config = dict(
    n_kv_head=3,
    norm_place='pre',
    attn_scale=0.177,
    init_std_up=0.0442,
    beta1=0.9,
    decay_shape='linear',
    batch_tokens=16384,
)
Each number is 128 + 32 x the weight over its row's rms, rounded and kept within 0 to 255. Layers, rows and columns count from 0. Numbers have three digits each. The size before them is the row's rms in percent of the matrix's.

# up: layer 4 MLP up, 320x128, rms 0.114, rows 171-237, columns 64-127
# down: layer 4 MLP down (transposed), 320x128, rms 0.11, rows 171-237, columns 64-127
# gate: layer 4 MLP gate, 320x128, rms 0.125, rows 172-237, columns 64-127
up171 098:093178124084117138176121139187150071136190121122110143177111097115112167142104092130132145167122149111121122127111141089132095153121159120127146102125108079182126116195129179123103127048158067
down171 097:129115124070142162131156149110170162138109056079130149160115183074114109173126079124156145135123106165204127157145136159135109081195153089094146130128152156151124085155172114109134053152070072
gate172 097:109120123076159154087162147208103147130186117113125084102132187164122123103140149125089123186128180091152148111093135116112173140150066140140115097080115169166112122188132104163142115110149118
up172 096:132100097110130080120100070106160089114088107084139167113102161130155139145125091162168132085158090145105064145154149072180109109092175106128138126118136152120125213091143166190140159117102140
down172 096:039114120126148174131145128143126136084169119124097104139137163098123144083138120142191157167141115061070126073154130075131137140137140175142142136090160156149097176152113152162154092083188116
gate173 099:098106131144123121103184121121112096099153104122152127140114164118167097059166160132044140111099163131153122115110162061171169129124064094118060081159150094104171124137101147167189104096173092
up173 103:091141143104135112142139174158121160080140165107135116057124146117156183068114114114112127138128111101168170102128145161153119168113115149100141154073100089159171186143159095171111106115173130
down173 099:212123139146039144088176109104119164141181136177128100134106148091134117107130099140125124129115126164132115114094080141150101076074189094120120138118091127174082120130197114126103168117134171
gate174 111:125089145191127163137190197180178133087129088111149169151114168114076106122149129200095147118137134109153107112139115127078162148162097126103113107131120112206121153119100169085089114140099142
up174 103:127136162177200112106134164113113117108141130137169139193118111177117118092102100121122153103081075163162158158074145101119148073134144114145058125102116098158144131178150141148104095115124106
down174 102:162186205145135160114113190179155151134090072145140123114094061115111088092128126130081135188098211114178156152144133130116148162153096139122141094126171087155172088151148132157135147136101084
gate175 102:146145126130112160123137108147122101078119115173076119116179122112113112097122174210175159116130133173110159109175117107129094126157109123139143078178112108093063177173115156164091121083150143
up175 097:099184148125082140085117142135100140096149160115126149094176105086117076102153146142187165153113175177142166123122136104173093122190132161124123094120114153178096140151067101078037132107111121
down175 093:129179123107111125171101128064130101116174136140124098102080090127087100128141114067050136121123089123145156093137112123158153154159190099205124112087135200125162130110123072094112184103127104
gate176 093:126087099160135102200109156108107138139127130154125154170088142130121129194095150095110114096176103145095166175191116089104197129099119096159085153122121079191089072140116137147160171157101150
up176 094:133126165138163123133106165154115122141144100139131140106193074150182122158085110076168114140154094138084183157139093108077096142108154115095176130154166111210117081142129081140103113120175118
down176 095:157103134108085137085124108091143161100131152117128078159141097139161133108119113084123166113111168066121096081111169197159089106123140148136132135130111219113199104110137175166092080108116141
gate177 103:122067083110180161160141170107208132117123102144135096124146126114133106156133095141077157072109104086160142210120121086112117104189104084070055122117053158145062138127127132120132143137104147
up177 106:190132089128152127137136140112098109125139082147102089109107088121087161139135150153191145156148090107143130130120116088141179068089147078150123203136167119095134118112148090208215085116184090
down177 107:103108163152158125170119128146094129101089078133121140177111051164172158159087137187163132152083197115154125106147136104091144137120130114162101115194108094109190140065109087120087150145144113
gate178 086:165086105105074131059117202159125187097129102115117071093146095130128094120152160178131138090181122140098109117179136160149102108114165151174068152072104102113092127141152176116123106125151114
up178 094:094101134146134109117143106127144123067085134150160195117113115100097086159116137111106113108122079128155138158176128186169115129185139100084122093136163179139126121159065095055098134117063149
down178 095:154160160091110152198161077107154162063164170141147126162105081128125119140112142121185097100176116121111109157166110117194126127185123091102126102142175089128099135162111126056116152128116130
gate179 098:115088125115146175126142126149161107079137120135161113154155148132154134125137093188122147102165118105120127126094160174112100119146103103080071169106149133125180092178133132122189086141193123
up179 097:164103069130121118170134196170137194117099095179102093196136138135145117141109110116164102057132107066102133128152177194100115156172139142149140185095152157139065134086134064110124183150100201
down179 100:093117097140126093156082139115112136154115107134117121130149151108129121157082088084133135177096140080060076133129116139121088173115132099166145132128166155123132135079165114111171136126102217
gate180 099:065093059093089067165143131135124164146133100139140136147111124113118088118138174122106148141126111134099117180120188135073155126198109101095099068121140172114133162096173161157142108088137150
up180 093:118123126140129142152100145146145114146165195059140124169167137129101153202170086161151132129155125100151104130125077125131148152163145138067130176098170201140084172151143167085095112108067128
down180 097:125128186144108117166094107188228156180120190159187133139106087089146177105054169145188113147121112102151125128099055120120143106127173162186138114069130150126142075162132185068093126132092085
gate181 092:155119191126136093184138177129162157102162117147142080079125117154186138157174127115150210159114146107101139181143120057108077128091111136073167136105106051133162086136138074147120102163159134
up181 094:151130120151062052090119054125165128137102127137120142109128150164164054144143182169105111185163125143124137166094142148133165157112153166097155131110159140126191083041136151119131122150107124
down181 095:183147151079143145128125149091147173100147103188096108110109126073093151113144062134142151131092143124103117156112081141143099163122086126137087138128149168173195098173164072117134145108128132
gate182 101:146140077147104094124168148160137118161105080190167115147136125160207086139147112065139155136096095162137100136192151122173114097124135117147110104162120177123125115147093153139135111137150193
up182 103:154068109105175156129114107133118111134126105124123181118108077111113176149140130170151149177166115077139101105131081147129135165162119195124146155182142134062138176077173079158133130123089105
down182 102:194054207142139135142193159155063109155153112138092082150146140084144130136221139085149156083083120141154142127095149169125143137088091152159100093149163118149149108118136115115156120181116146
gate183 083:106137118158136091124129100118117137116082167150155142112094137189026117161144175102102209071194130142123141098104113112160120180131111149149146159160133102119162043165079179108131087158130123
up183 086:182115110101124129103090162150117103163150106066101130117146140120130087100148115098144086181053136115144117089137102128132125031126140133114137109078136192110102080067148116155122152150059130
down183 082:068132127116125123109076187122189139157101150130120070135086043185127162139140128147117144140164144116110132099119139158131159126159076135155175186131115081161167155193128146104113103094229131
gate184 089:136119104181134126139140126156158153131127138094138139135154129204152105061149131237100173101165203176171113086101142076094171134131064111133124135076168075185177144105125102143128119148158061
up184 093:146139150136087131137080123132158145163147153143115125087129102166156117116147147153099137131113128172076164115056109141098175193125160137111184110046126066167161073155154158147121077082135132
down184 092:211124167120127138178098164156118152083142060122112154118138163154122117122132149130093120088092086104175126079192095123094131093132128119111128152123158140129105081090146094121091156198107093
gate185 100:107144148111139120153161104149172109010150175108077124147120098132148108145143171171079134082095158155143104112129157113129143160145133054090117105138161104089084134129087098117134092109164113
up185 100:130143140132109152176082119114136129083148202146210108114150070097147143144117147101203150099118203181172102147152131138148101179203113094127110134179082095195077144146083115146143105109134189
down185 099:224138153128139105110164145161118130101129086179114131140123117094137162143086133151151110127137150119091140120149133095111171093124131143133106109100102108123144125062149173134099107192149141
gate186 097:128125129153119123131179193160140111128132167148098104118155103135185102150172164162105142160112162158149185115100118075088060157123106181156131121124116151097106072110115131152053085144137134
up186 092:177121134185118194126082151133149181119161116115172177116140137120098099142143119099128107137109149137061155122174140166069128046139113153191120108086151134182167117121206082112138124092116097
down186 095:249136143131137137163129190102119103063111126131093175140167113116163072107128147127125138139148149151154096135117138087127126117136193093099096095156128106132153119030143120161091123090141056
gate187 109:176084137084174119126217157156126155150083142212117081126192127164191121154141154114117180162084136130130122135116207161128112171157082143136124101135136163126186138130113118130146164144203113
up187 107:071127167146135099091108151079146157117131116163131115098180179126134141122131111116110085127176138149071126160098110100130166093120153112123121118120158147164135152094102163174030126121132124
down187 106:107099172136116089169121128146178127175137144123097157146108111153058103101124118072144133187072085082145142108098181104134122115114140157080199186079101110108141128154092171179129097117155107
gate188 107:144084176054202136113171145108158088073097144129094121146096138097091078116123167150162172166142169101126123142112185157124109112144117110112147099128104138133108137188114120115092101161168141
up188 102:132195123127137146143163086118081159132149143177087123067125078160140127168142166135080077195126089096142114088130129139167150160163127094099082101169135105160171107147073100111106153149145112
down188 105:083105131135095118059171126089141185159118141153125165098134149152136115183163092105133140101148130074116156092140193111113082155157139103115101146172126163129077122204081121176207181118123088
gate189 091:112107116169158105121111106124153159153115094098118082185076134194112177162195119192151132116155117124091149131110067129098158084145118154123063127106122132099106084106135122178162147171114115
up189 100:126149145149126191139141142137112112162141137100119120135119126144140150083156118127113155092094143116078110183171105178169095135159112133176141131113082105130131119120195179138138104115172107
down189 096:147155128129194101191135138159098104128109155090094214166196107121125122088168122207096081123168170103123168128087167120164127165116089131116105187143114075108147144163072108122130155116153128
gate190 110:104066097133137082148174140123166093125134129144097154138114091156097106096180170189171172097088123072103145091106173099132150142114122105078177111171092137160150096133153149116081125060142115
up190 107:129070121212142169170092113115205089105155104077193121143150146109102071136142135118106104108113135085114152152150150105097161185190162106087100166167110109107119166119190150129106146123131110
down190 108:092090058119178143114089159077135090117136158105184112094165138146175095173112105123149123127127096145135180103092111134109117134141122129137155098113133123070134198134173141128173131127103142
gate191 091:085129118120082109155155088129133121093157074116113063168120146122137121115083190085142141107154134117135074108176111155124117190088160145131101122141105154160087186135180124123059141139137114
up191 097:173141139120139075158128116176116131080146171136190103127160108161121091132161131109084099099143131082137042076093156126124125122158161113103154098138143194127127094094151144107128153134156179
down191 097:124113133096067165108172081095112131137113083138125109093141189149132124119077142199152109092107119137164152081203125122147047131094173106116097144191096154184085092124168148174104154118110161
gate192 101:129101078076088132172125132156146049145126118137154108121133119123160138126105164094121103167154117153099169117141152122095083218128163141108120124131122094101092043109138153194167033121194150
up192 095:128147084164121201115124139120116110238154134122109142129096145098081168178178117117130093168091093140139109151183124090076110178134101163131133128067083119149118079131171161137111151148097126
down192 098:193151139095167078110121152136112187080095147142116154156141088147167132125118101110132137162173212101113145073160111118105148065126057154070122155100178131123183145088138171112090107164176099
gate193 098:150077114096175099064134178115164132127159126149094113121175073085133160102181161122091173119122117124077102139087237145163083131115131091107179097098159110121138125128092148119069126089150147
up193 097:135161151142115090101099156104117132125173105117138094122109099091094079118088124174117153145136137180132080108186100086113080056099146109104114130159116116136132145166091093175164121157140091
down193 099:116119073128134176111143151131197119150178136120123185078131129171120108084118140127116145098153149136149187160108143162139124125096143188108064045164119129094127118130124114143134126146162144
gate194 102:120111109110143110170194162109109132168120103067118123133127189105176142137112098153057155136123116141126109158185140146052109116193091153126113105086132121104108076162121090109157100122112093
up194 098:160133113177131129124082199096115104131180124136137135073172144090152131058182117098179153144154104132109164185113083103104077088097134083081119132076169120139101144106060103141132108116127082
down194 099:107109163143103093141112106102144107139111202100144136142137128087087148137198149161107137121127139118063190128092153103126108112121113161119145125185087131157177183111118085161092197124182138
gate195 099:100073145151171145137165124128132142092135198095118165066176196176117116075086160199065168125139118183143118128060126072121148137130095108070114157047132128105147147137166139153083074101186101
up195 095:145119129152172134168147146097069126162136105056092130108142041120106140105133154137071123122088114120134066099146087095104101120118088125159159103111115133135096170148153133100065129122152091
down195 097:165195102090168115118136158085101143153157064111160094102112054092130192198150198116111183121126100119114105141142163152149106147163102136123102140140141154101205110109109129042124185124144096
gate196 098:193083051108151149078128137114163111156146081118159079110153086122188107081115185109097151159188156089153089104141157124081117114126108175113094116081163135116071100113122174174145106141097125
up196 105:097069146140159128083110147140173142114194185168148155156106105172137150100115137139106097148166142093176142141085144089127156138175076103110146114116105136183156090179127107069159096124088116
down196 106:179080078148120206106155152124121115117092083130109121103111144097117139137101085088123101118188127118145086085158133123054104142160070133118102093084102150187107114124077143085141108156110132
gate197 095:146102085166082136122104149177141143162138118140162075149132145156196104149109125172093197133092151130138138171102092131120077146152123106141124141135118105108059038141177159143137140171087153
up197 099:142113065092106124152140084125068105142063148146162119089132146090160156115116140120140157084167114118112128097109092121165045130078138120113157106133161145123191069117159109206158170145186126
down197 099:106162130112166154116131098145059176114171134158168112079132142077092134143133165116188095088204137187170169120170139159167158135088083101122140114063129158100164138116094087094181165151145072
gate198 098:104043095102135130110089088152134149141145168139089095063161123105141103095162143184139116165112158121086089171157105111142216177119124128148138080159121126156130145193119135148139113133146121
up198 101:107124148073099096144161043109160096071118119156081084149144138081151115153161099096100145159124115115121105178135136153166148127146141143112126110182113087129185182131104129114093115204140074
down198 104:054107157120140128086147148067124105134152124062152131157116096164115112176140155079095109175099121087194149127144158174119130165168127119136124186191125131175158130150104166128128121144162156
gate199 101:168133128098143158077140131171104174116158124190091095139188077154133147111202147134122139106121171156158132165156144152105163132168112082142116076080134157122120143128056128108093175104116078
up199 104:103117117105133087138073138104095070077155154100067111051137112153137099136079178131192158095150145127140173162092124090108155148084123114066170116100120119120115149150123129123111135107094099
down199 106:141168090191131141099147114121151074080103156084101082155186143083118134130127127145114136065159160140064131101201086128124143088110121145169145082068104099178158144142149184101128120101140116
gate200 101:071130104154110135076180160150131154133168142148110087095110129113109073143162137152123163153089107065115067138134134115117140192126060151139138124156151141161068123134069098119078146167142091
up200 106:131151146151108189154070131110124153083167121121149135130174130112141111077140133124167099149112143154100177144170120149117133154187055031092128094111117149057099138131122077133152155086172057
down200 103:157115148122204247117124127100083135201074127153077137182149100108157071127125060160119100150102131164115137142094098108129063164128165121081075116130140150132123111115133131156119124144207142
gate201 087:155112131133146112082141161112108133159196101126124103122158080137108048146157119130192144175118158145154074102164105130101110124104123108081176117152135163107137130111107149137092095077130145
up201 090:157153110136106114098137172113097118158142109120165084128136119152122098139136125081154107141086149110152125107140081117101127076085169102080196165165086137058157165081097108183105143102097140
down201 094:117139115099102165170130157110094115176127121096191143189115120104122145101158107088087122167099146161154168142083120079109120081125171084157113126186109112129154169104114118087100181140135132
gate202 089:171114115169098065182124168140144172154130021136163166193116081149097157165168107129148139087099152142138119163199110062128141134182119101125117112111072089036087134127077127147137103158149146
up202 091:173121104140135095126146114111129131160116139166170159158131150177129091112180124124122105174143171099169151136161091094140131116147176137119131113099069175152147122143197203141156176179132181
down202 090:147151074105149122111159127138050107132088095137190130141121102125131185096179067156170128136119134114108141181149076161154133138133178073102126114102153124146117093108102152091134072150091122
gate203 107:093109094093082144188206127188104132052170126116129111133118180109113147158094124160120171152188102063105138129134115075166141130157112111136147153062141095179146142189126122164129137081162106
up203 103:093103112102191120092163102106119115137081159110099126109103164136102119147076108120190167147149112118107101146158183141172167158123182136121105197137179133179126154163084095082122115182138149
down203 105:033119137098158108068154131119189087164127184132164104183182139178153165136158138106151081136108095128117110132090184124172128119201139176162139154128104166076088137130137088085175101136130133
gate204 105:078127126126144206096148124151138084118102179117143142142174115078074068145109149080111155160143094091082077152113109095160139129160136113082127119105102126124088108133097179120129169116107165
up204 099:109098161171132127174144129124168107121085145171091145070141104157074160148178172142171118101120127124082087091070165114148123126085170131130154127188152111135190178153127125127132139147151132
down204 100:177158099191116082140152163111134087153130151117084111134113226073125138125120153129120114110123118125101097146166102123121129156098151161170156109093175118142122145158078064166107127112150186
gate205 098:128116094140179088074135143165144058157148105145133135067151113105107051064103213126135132159107077141142139134132153110098104092166169167085131140039166152150099108129136123124125091138081151
up205 100:106134090114162177099104134146113153138156120089178133187127151128125156190131098135088103124113134170096091184136075181122098142140052117114122115163040113160120152142134107162082156074094126
down205 101:063147126133139060119146147174122095092148092128182140163167124174117111156129156108117126136109099150082145126116124149134137140071095155074096124120167122115091170170180119137154110143104202
gate206 100:112099158127106135139136133155133079057107094083163134198070162109090158157098168143100171084151145127147126150120114076125176175212146109088103148135141110121114096184098071142091097135062157
up206 097:161114149139109152159113107112109143069123141116105126122114090129135082178179123116163138052091069125127057120090136127174129083159103129127178157131096131117109160119182159098169099173167122
down206 095:116134108100135165127080041141134110069086116114174150105076114151130120169156156145142168093129148119090124145141120095168128148191199088199105116065120110097101148157136159140105094124079145
gate207 102:105075148174091150099109157202119183140136122189123183101185087147112136111075172132108154115125130132099155093105173087114118138124096092117172121179138149164174113149142192097050122075087135
up207 093:113154130163133067091140179095206115157118181151107112131069149187152124125151086158102127118102047112118143139146105137149171136089096108172162151179090145112116080118145138141140154132123128
down207 096:081118094140161109125162174164159171167128170134127091191171107172103118121150102145103172183088110110046096153082167118137127171110134113132165138136092130090136159149156137114121072138144135
gate208 100:132129171180134134127152115119118090089114183103164105120087144168133125136109179132123146105176083152100112123149186177198191111163152095109153138164191104147155160088152156159152093101204091
up208 092:137129142183183079120168152116106125167106125091152076099091167166154145155154113157143153106188170131168142112101105138131170176117125120181113112084104097144145116186095162100134123148128082
down208 095:184109116138187163129145107061145075063171126133176149128103118151120206116141153133050158117163131163131172120140128118132135112133159109133147107121159172101143130056118144136130115091092086
gate209 100:117086076159151077095155154170100106120160127150113145093109179119079164066098159155174129172179078064200073102166104130096169107153140091126082104056104152123101157152126161134108128067132103
up209 104:067151120038124116141157136163164167124167088120070023089143103178129148122099155101091134151113126143101123170139142158060139143134163119142126148117136174134136179131129104155120116080110125
down209 105:139090116063084125068129150092163127109169132109157127132093104153085123084118110146161156187148113176154139133099160109124105121184190137136092170108101144164075171106156069172149151086115133
gate210 099:187113103170112137138081123119133144153111108140151140110146092170174155140157105147081163150125072148139130173154107089184158107131133128158138126129094134106142090134148134191199089120167159
up210 096:129100117090142117157175125175133180167124149152181142148125135137130137235102114135136105079117112136091102117092140143098117105151135153148175160099150166181144131114160105099128208115107135
down210 096:096095088114134110101118141093187090085094164116159150118188129160133156122185090172104106169163106148174094135129101117177137170108097102151162094151116150077096130119113223155115078117110175
gate211 107:096070053094184053163149131146132067121096165141159088109142096104140137148139127171100155115163127132145167116171160118137083087145113168148139132065090181161067082179107142197102120106120109
up211 103:145142134149157150114098122161106133135134100093119174033112087149132097102119100119112112133087162171170125139108119136114109040137178097088058148108044183142106109169125127159097163075081118
down211 103:170142117150117127080130192080143114092128111123148162168080155084151146126116099138138130132172114148110077164148141092120109097065117092100087112142097113179143137115104162173184194147112185
gate212 093:172109122096107137108118141161129157104199108123117091174135129124176089115169105101144119169109143125113072121108101106145167149149034147103144129106105173153150157103146141100068168159125107
up212 095:183108098106137155173078157158139178136108138137160127184146116115122126138116115088139154056159103120069199156185093113082088083115091179166137140109089085111075108169100126129068112225095161
down212 094:109185105127170147108170168159142116133104118080114094142129109112119139147130104158132144090071159133172147104136108110087121129102127074156143105122150116103154114103199133115199093074071181
gate213 086:125112127112118120143145141100129122112126122126137130176080118110095126088147185150147154100131140108184129135178139101160085123149061075130092191173119093073156117163100077143166120131097100
up213 092:165116100123114087076149121127128136135130067107098084132187143085123161130192149094123130102100170085210058104132149098155139118131127105120142135127093145065130148157112150109160145131127151
down213 091:033169152179178129152130181117094133109147176168195087070072150140125143102077104056117143103106195145082159112132124128131138112063112164147129154095122143154112191082130149125140121121155135
gate214 099:136119092064141170181109095134147089120149112088088060111137168131142118111115100154110171127072145117107091159189176102177118170172082103145118127119078136130163168135172175117162159104186146
up214 099:133106103134129101123127066133089174148131144191172157079126159157056088237127100162062129049127115165101152197119107103151122133123124142110146163151131140142150142095064106104111133179136094
down214 098:115084150070106137128135099098151117104133076112142115137159122129186102068142134134196104087143172086151097139082074169127077089160151077118078096107035169150101142153109079146130152090150140
gate215 102:099134114124127123149140116135105113156144126136117174161167177187136141115106210171097192092151147153109110139111146000151115126143145133118098074162067103113081122118113135214085079117207128
up215 101:139146115199086153115115158152165186137190163111052131121155109148147173146136103117086133170113144162030140091119081166125108150175125129160197109137103120117080065090109141137081120142122132
down215 103:168143162131103104168173185068190084138159047076124120131151087038099115136154134129091103183105132069122125127117077183129148132119145136149139124155096124140178086109156148073107151114139154
gate216 097:097062145100103123160122147155110131009117144093126177145140139093125128137096149149145163106153147149159137119134148111110138149118156087041115122100135093115086137130057218155109113089091124
up216 098:093083100172108134159148132105118098127176102135179114148111140157133130180070092154153124066059101177103126129145115125117130175079095118112101205099119115127112167110103119139165095134083120
down216 097:124106092128120160131090098114178115145132180132075188178153177149152191097140145104119100164168158143075124139120134080123123106143104119093112085084122108107037182141115127108133042145102144
gate217 090:164084111084143086116160153182137089126197129100169069139152096199124115119206122128137144091187117164157110109143123136118121161105135140130104094120106120102112157156158147127069104132105112
up217 095:103134157116159106120113070119117138094132147156133165129135123127112155112074126158126149107092105118143154138125193083133109108141063096133148155115153115206115144156099134121136085080185152
down217 096:105139141090202075084137105155169102084207154145107115093079102164091130089135106159106167075121119169116089154165187123121129158084086147113101159121192094123110113200110177138127124096173141
gate218 099:193109155182181135164163086182182141114153131136123163107141135129153068101084159161103118113134118170084113136132118108150070110130133107094106117158165107120133125111118177114076145164132129
up218 102:136128143126174139123142170161062173065122085108127108135153136143153107151127133110114127158133142134071097133073066198122121164132147166119166117067091207166125137048155123130082123128120138
down218 101:166186127152146141133136123113149150156114090130200174082151100129215139172152120132132129166096201150107175132090097176082151116138142127126123136120134119112196119113187166197150123140169131
gate219 098:134090158113150137112142072136164117096126131116161119148204098140124147183176177119150149165137184161132106097071183108130166148181130164072143102106073142146200112064111181157118142176103093
up219 100:136150151151048134131155153123115100147161137118136140132137162145093115170172103136083117168179122146154144151177112141123104147120143139118090108111118164103164119135137154126152144125080141
down219 098:092136126085072126189138135141140153192076125157134101130117176070132088149195124126096123130094115131134167166098137172111065136090110163161076151130170180099181122184135124203135136118139101
gate220 092:071111135101142113172140153110129078132096128146173127202093125152084201131145163108166136162102196094157104165188177106132145123183081135137113134061100151082120060157144083141104101125068126
up220 095:104088151141139053111140130157125136122129124092098179129080153170105191113097130162168122140140131140132123162099142092111197133175177150147124145111143096161093094115118199145138089177128109
down220 100:179126121082138093086094085119111084084069099181157167175126103097127195095136128139127156125092112150135146098170091109117122159074102136088157134093077149145123124120097102067167146139104169
gate221 107:101076124143127131125148139143141087096153103103137105125121130141109138147113161136183139128116130058124090122105182132068180095140131108159139115150116116166100148159115106134074116084125138
up221 106:137101143130104160121069156096139082150175095186166155171102092145111143159132157164179094115162151175102130126129111124117114100114127065054133133134136110091109102124097082144211159167154191
down221 103:090120154142099120110126160100121112158143155144159100119135149115148072095135108100145092122086116126156121167140113160067087126125112153121115148146049186130156158136161111133141119172079132
gate222 099:105116103091128121128109134160114112124212074033132086174068176227128136138054135101151170175128111082126164152140131109140159085127107138146119139126148114116138108133095142123133123122172145
up222 102:127121108083182163106116162110102108144133192142081082190150093172151160139157092152166139127079128128134155181124122169115116143132077068138144131116158123089090155174095112118142144098135166
down222 102:147131102151103120101103143182091133082110123123191148148074165121166131088100120104095092153107114121147091115077200142114101136127151143076100055139155178160163170147164113147171122168104162
gate223 090:176075104129114166110132085099139181129141146156126051164105089128115107073090140165139167123193146154112135156156178124134110086084135130076114127096140140121171133197106139119105155156097159
up223 099:170116109163183120155137111099152149107040117137101128180124074120210134115135088128156144102135166182082155165162097136153083129095124148131167194110128061176069108161137109089110113143169175
down223 100:132187147220151109060079139127115138185122106156148113107159145152131116137098124092118107096073097117112087134097070105145171102163181130168166059149090089158100128142078100133138148138097136
gate224 109:143120106081107167092132177198097107152207141116133142099118153159109095115096175130163203122117131052135109145073145091136162099161105121072158122198165141151138154137117170148120087080143160
up224 107:143156103170117214106112121101150121168157139109164111154158146218077118146149131150168137105097173148127112136142132157121097164074060108185128115161125135044138151136078155119143166175176100
down224 109:133157109123108199092086069092161097112068156177128184157113104138151159190056066138117119097165146142164125151145125090126074138111067166125108094074086100122106176145134133180203121147117109
gate225 095:132121171152148143152167058166123119090100087089177101115140148139181120113160123137134134191106103100088075117149156109085144080170125147078098116107128128104139102114134118155130140109163135
up225 097:107105169150050130040097132142109116155158172063148167140141161155119126186111120113128150098102155163127173142128147123079172106126146152161116110185085060092131133144151147086087110079138122
down225 098:172155160151155082147183162132088124063135107212098108145135135100105079085160156146182091185148129145114068131146062146170162094173157114138077111133093183096092099090126154075090161144121086
gate226 098:082069106100083097126172091118109088105117206127104091107097146170062111170074150154101157122138152180131173127186143129117102137131081151177161135137187128137096084142156189126114080134108177
up226 101:137092092180105080079145134165119094159103115112138124092135096126092117118156145189162083141145123141144085079220192139138152113132120123166141119131163141194098187095132120107138177095154124
down226 101:162149158132181134106143114133119192114122090185101120087140152101170089166104153166142097097132135129154181086103048075147126117121133151185114088070149123157122112112157121117135121139107115
gate227 108:105076093122146205116098096191116108138190081154135127160130144134090159102158182180164129107144154077104168101173113077193129115125069073101112159123120114078121172167118150141180145092175166
up227 110:154132107140178125082050129086139079160080148109157123127128107104151127190106171079133100102137156163148122121095112145136142115125133132147132116146088106092060119129133130156128144153113157
down227 107:158119145126136111117182158176081114059130167107135131104098140102135204096150083112111107130130150151161101093144164085188127134096166079149120116094100090121084165109117132144147098089068136
gate228 108:108092110120134152131168131153120169094172186138152149102140127108126138100142128158068139185105106136166081070178155084099133140154087138076100176077090165175086124153062163157071178131100117
up228 101:172153131101141165121124095121074090158148117093210113121098153144131151115115102130135122106173189140167116177138127073094126129122155143208143183122185147148146114072125128178109207125111095
down228 103:090117156146122149143078083147141129161181127113100148173069092130111158113099122176147147113135191088059138146142102111105130156084163179199186111158164163120176141207076189126092126125121131
gate229 110:111088078137128124119148098143186152113176143144136091078149176144197124095101147184141162093136134117119107164099158093169151093115075111140117090129092143155105189149128131184159119168135173
up229 105:143130123140172167137141107099041110144042111131112101118153115142083108077138148123127100133111159125135094082126120175103166150094096184124139145091167118131103114196084148118050140168142104
down229 107:139114176136138102136130146158150078139177108097116101099137106109074109113127105104155171109107106166191075127112180108120105184092096112170147160134137035105105101186149164178165145092101113
gate230 104:130087127144175180112094087140099115124156158100095147058156139096149094097129117170108168134110129174086117136102127085138166087137102104092142088114128110089065158137099171125094121130102167
up230 101:133091119091125090102126071116107158212126157139142134190156199049160154165122160132122127094112128117137145140119072117180140128148112108125109096110116113120105116160126101087106062184177152
down230 098:146091149105143140144185132120173088121108100131081107097143149131107099144073123144106086133166131115163086124118070089171184155079159136121082070157110119160160075088113167178144091112121116
gate231 103:148119103076090128069166151151141054144125054134143070122158162136092113172186132127119135149146121154145110083138103126117146224153108128124169139107117128157114053146119107123072115143137168
up231 103:140145146164181083121122160194113180097117103124116159091110155131149066149125162112093102125115100134131102152114085123157089181114129127138096133160202142152192103064121147143165046135102135
down231 099:100118141153119101115113147132139129125120086118174096159107127146101137129130136132091201144175051140137136081155173114146149172114119136079165120118178133162089154168091045178122196139104115
gate232 102:184092095120154066099159161141151114164154093141152071124142111130117091136145117137118121133084124107143136128142143121075108160157104094093109111102132158141129125143116133147114118136141157
up232 097:100130126170121133120118083109123098097172143143163107114076168141123053102130109152104146159132138138096082128102165122127182215118067109158184110126185101168125130098133161109173125119122149
down232 098:169101136081105086139159128146117066154131174129181129051135085108103116098162098109147116057149131141138133101114103123077121066151172162139106121122147117083128099103079181145180115105123177
gate233 097:161129140122115065109148118174129100105165096135155096133141153174143095126113104091135147199172068120111130153151121139055145155178090129074158099105138110157089122138145160157102132099178125
up233 096:110098148094166166150141113090142158080097133091093139134136125100134149115127156159135138089156213176197094173113138111182136179130121102114083149135122121193124084180113107120134070151118080
down233 099:133093129116140162121103132208143129036134095108104072115179141179142169129099131103131099121141156146156125135091122113081101174153098118101104102147142166186163128185119124157133090108123093
gate234 091:145133139186132148180165103126132112116156111098084126149143086162121088098087155130109158158098112125137163089208133085088093111096130167117122111140100079054106122111155121105176099128136105
up234 094:142136139113117186156126164134161140134101058145095119141128101189161128129105100139174112099121172140140129095133141080093084158105112151142097051149131164102136125139141160121138137123163164
down234 092:077152117155171173184176148142142160119072167129092166162123108098169128116124146092174113136057111122161147134136165171105140060165108160133147167160104105093105173088104144104185115125142142
gate235 111:139041112107119132116126115161162079023138114132166099161128145149116121151104136113165159145144142042134147163095178142158151073148114110122157099067127132115163119108127110111068098183155155
up235 104:093104142103144185134144157120106092137158126074100162100190058115135151134173160092166151163046131151098112148056122124125131188135096110132124065097131136175146155163128140065072149116067182
down235 103:152201109154098126113067048156099150073096058107133105144186104144131150109139118183116122133122116154134130171110117096120158138103131170060168156083121092183112157156132142108181124148149113
gate236 103:146128090129114081132123086156191147090137176180109038117123090124140113132196160171116149136160153128149119168127163149135138130155100082122111118109135118165117133099165169103157110076106152
up236 104:092138143145123128163159104097101093086120163060152107130104127088096186195162115122161081126080098186180163153106129149119167193153100117120073152069086167138066139118122164135071090133097137
down236 104:181085155168090122151149150177086120196096163132146114128120114117160152108118136135130110172082123132137122154124134167201092062187124071102130207142146095112101076159185155120156117123116108
gate237 100:120140042126177115103123144126132163104160088138087153135075144177164108151068193187061149088148119131143136125122186112117179086128124088142166061150097136077114134133068127101135091088159103
up237 100:134120103136146145076102170122177194080137139076107186106135093093115104168064124113179125122144153141131134107109153141126125118147115143067150089153065104179168141052137149115142160180133105
down237 099:116136165166103171164078130089125166105132164148123138077165081137156145107087072111156144161045155123158097127055133158063146153123155113094124151195135086105171173179125107111146127119132120